python train.py --num_hidden_layers=15 --intermediate_size=576 --rope_fraction=1.0 --bias="none" --parallel_block=false --init_std_down=0.0 --warmup_steps=0 --decay_shape="linear" --final_lr_fraction=0.0 --batch_tokens=[32768, 65536, 131072] --train_tokens=706500000
Each number is 500 + 40 x the weight over its row's rms, rounded and kept within 0 to 999. Layers, rows and columns count from 0. Numbers have three digits each. The size before them is the row's rms in percent of the matrix's.

# layer 11 MLP gate, 576x224, rms 0.286, rows 457-465, columns 112-223
099:447466421535506480520558458582546530445514495536480503479525483507498515491455485477439442535518522459503477507393531498514467534481468472481489494497482518486485541500462478493473491487480459518485463520443439474531573497429470508477526512569527410512474501519477508537452447524521541463527554495550467469412569419481448499514430475500
102:529457514539492470528517490448528520503593539484476501569479462489510492517471535493498503462437492563491424468462519513485483465553435453499502488439573518496500512393490481557501501502535509523523483523497486490551445507549560463484516512525410481490560472515537509500532497481511526480528477531450487442468499526493513546534522425522
103:477436506554499504536543521496484503459508513504530405464522563493484520510499494531516456508477492484535446503475538572518553509476487496461551529466492425527479570507526448568474459504570536453536513473483506536536469529476544502513463474443516457426472483520544551442535511542509559495475523459481498538512498437468434531513563550501
098:452520498499497466520565503458515510522528522457504543568481503545494504562542436502454484481512443463533482493492483609545472524456521466444480601410476493487464504510462532503481478558476490503452468514497425559509463473427521499506493495517482480472504506460500440450494527503482510514503511497469469462531534450504441501501527500432
099:433448431478461524482480582467463523535503510539522483494552486513506513507465476522491489476496555522503456563529453539476506475506463483591499531504494534457466521483440522494474487525512520472492481433498506515503548607493486500452463529460490502502524427457452592543545463481435502531521557523594542503514400426606513497568537442480
099:493390525455461511525568502454474496568466507435442501479553422516549468515525491528491487492483488421531491506495496487488548505476511553542519448537509496535464518503475493546543510443509403503477495459509528514422534491547522444500455533511461538441605463544478500435472527437543444535430490499456475497547473533487445470458509470518
102:507477482518555481518518434488473442463476497524487514523535473431561515440521510520569534582491507470518561464507501458480524463486436470419464456475448544460449514520491530517539500517571467492439479470493519487552464426502457532530477470507500516464470484562463540527378519506466498473482480531508435465487488479474496462450509444521
095:487528544543485449535561489480517528463545478497521506507533471435569543461562479433455418523498530492447463429485546575421458518454477520477492492533480494464442499489607535529471489459520496559498519542545466425578517475498458549512501482508480444494535492570479497536575545515454528432461471474586565528527594483510555471484502500496
107:504426515562536516501472525455538552533410473508467508566506568492454529472460548490512502475434437492501449437509498492516581535525515527486528486581452437537478446479529469506526488472557506454414425443502494515484583544535446526472516451514473502471525426547374553431565477485465546501502550478518426424481513512543461507485425461499
# layer 11 MLP up, 576x224, rms 0.295, rows 457-464, columns 112-223
100:461543531533520575468514548498463504567415500568570475441522504464532554533476473496484440589498466488427469529426471526495488510490506499445509448494484469517501496495500556506511464532495524457459481508481579425566509475431492484503518551478453494447503429461483482465510534491517519415514505519469511484553531505409552499484478486489
099:501416542532456453502525521516453534455496515510476566469488493510525521462406478474503479462527496494575440478485498510452522576519448544482506504618433485506444509513503506531482495530540495473466525505394526483512499456541496554506505472513562561531462490522516496491461519606522548563561463540515442492418500492504461416505508501514
105:511509493495510495519531490529424464513465539532447458557456441491471555528513499532476433500528486528478569454572496443474506477521473551430432499446549503471530459546477424500482557519477496415442449529484450512535499475443495520529482497529506521548494510569508500449513476527512495558528456530478496550485507497525478523435470523428
094:465526572520516476519543537426510450513515549541508505485502540539488563524501535511496452479484495473546563474566439517492513522521566502472474560552517460448547498469507528507448460545581521507460510450468494595556517471564514439439480506506511513527437509506464455496524446530555458523501512455564568480499514422470457521521551514513
096:434553482474520475494495484533464510493536561504512486529481410503473446554535562496493449492451466513451512561515472460497478499541537524447471521473441520448501556504426541488542458529439489416550489487465454478463518451466519511560492502475524486465539574493476521504451490487598468493545564467538523561504475480486493536487558534474
092:470522500535568486420460563519523491471460527421475468554498471535438467461556461477480485479463483480447508539490457469452534452510532496484558437506523529495472491453508546478507530528467502505528428459495502482416520509535363552477555503458472542506551419541518481451518538586506437465507479449553483584528524503451510507467492510463
096:453502493538479492577519428548536521545481491524553525398479498549399491493525454500513458442515465551494509490536533463530431492502522579476486511477419492541487482469533475502531491489507502446446506515509461521513502439484459493504505517464539531434494501536525452523492550507503454542573463448502478497503474465535520483566448507482
097:496496518461467468535513529437564600466387443478519509574530512512454472511530476528479496477589538520506587466401488522486558462458498480530447479545512563527516498545556519436520547547471499492535442478544457506579502496513479483444589510547470470406504514507546583489471462461479530469483507442417578525557469489491430492467545460421
# layer 11 MLP down (transposed), 576x224, rms 0.332, rows 457-464, columns 112-223
101:476488461569474499445514536481474486503453517488588486495469457501443589494561536579497465484485542473501475580468510567557487479432490567503549491496521547510556517503543536473529523515530550443499526544556555431567482575484484464473559501474513485426480563492531467525509554549470590519490426545508473525514576502526516479540485499466
097:524510529492474510477541453548503553464479471470493488540453532447534490496497469571527491500493406488489531506498497589514499509556481575570478442488496501560521485537533412507511535459488448524541477528501509524490518566464490479534538495533552496514506541515453444480470472470479409500529495475408393483441466463502516504522512575557
110:433494575506512464489488469412549480541485479549513466491485528516531431509464547573523520487493494483498475470500515479448440424497491501570469420478543510502457477461493595464473471511532527507420548520579461499510513475462536488586517588456537550469523471563514473489527479483527546502495526513372487557525528477451513504512518494491
096:494563531516448497472481483493517450503530455517478493492509492621547557452458521521525516463529518468495528455498465499451495479517485540507525561606498484505592497460520430502521471475500535554510550499420493610481457521566508445500544495508507505494484542491533474502477464514450481500548518502545449458539475551465549587506582543530
099:492516534429453484539495479427523490568493520544526509494503537552552416510531481515520537521511446528537474574478424504490408491539513476522438489604492488522459519552461474477513502481469569485491511486529469524545514560619489560531543480514428461444529499487455548498464448472521438505515540508513544545469448466507480545486539437492
092:536558522512480555561510520479552504431493585513460514460497492528470571432437498533494544462517494498493604499466453581502576426530451509571415454501510580474504474472467519499538466480482458466557509543410530517439529570525466558452482446527431529462512487488574508514537453530515447518503509464537566528444514455537505515517495489444
099:535515529545482501480532500518446526474495508484549491496485506508491502555508516562550441415495437543455487507479518469557543470462464457472486557523463430502439509464472502563431551526497406528546493535447513535554532426487496418467460487515549581531534460522467475552528504541458474518509514483521460469518442413496452479509463504424
096:501565504570488512437556495425505562563491512526470493524536480569477468490538540451420427424507475507509487482501498506469507530452522440480451528508481478542533524522396504526440454502527510477567497530517428563535490548523545496551538430506559514506482486557514464473491519472508562491480547466478504487458459480472420430471536456554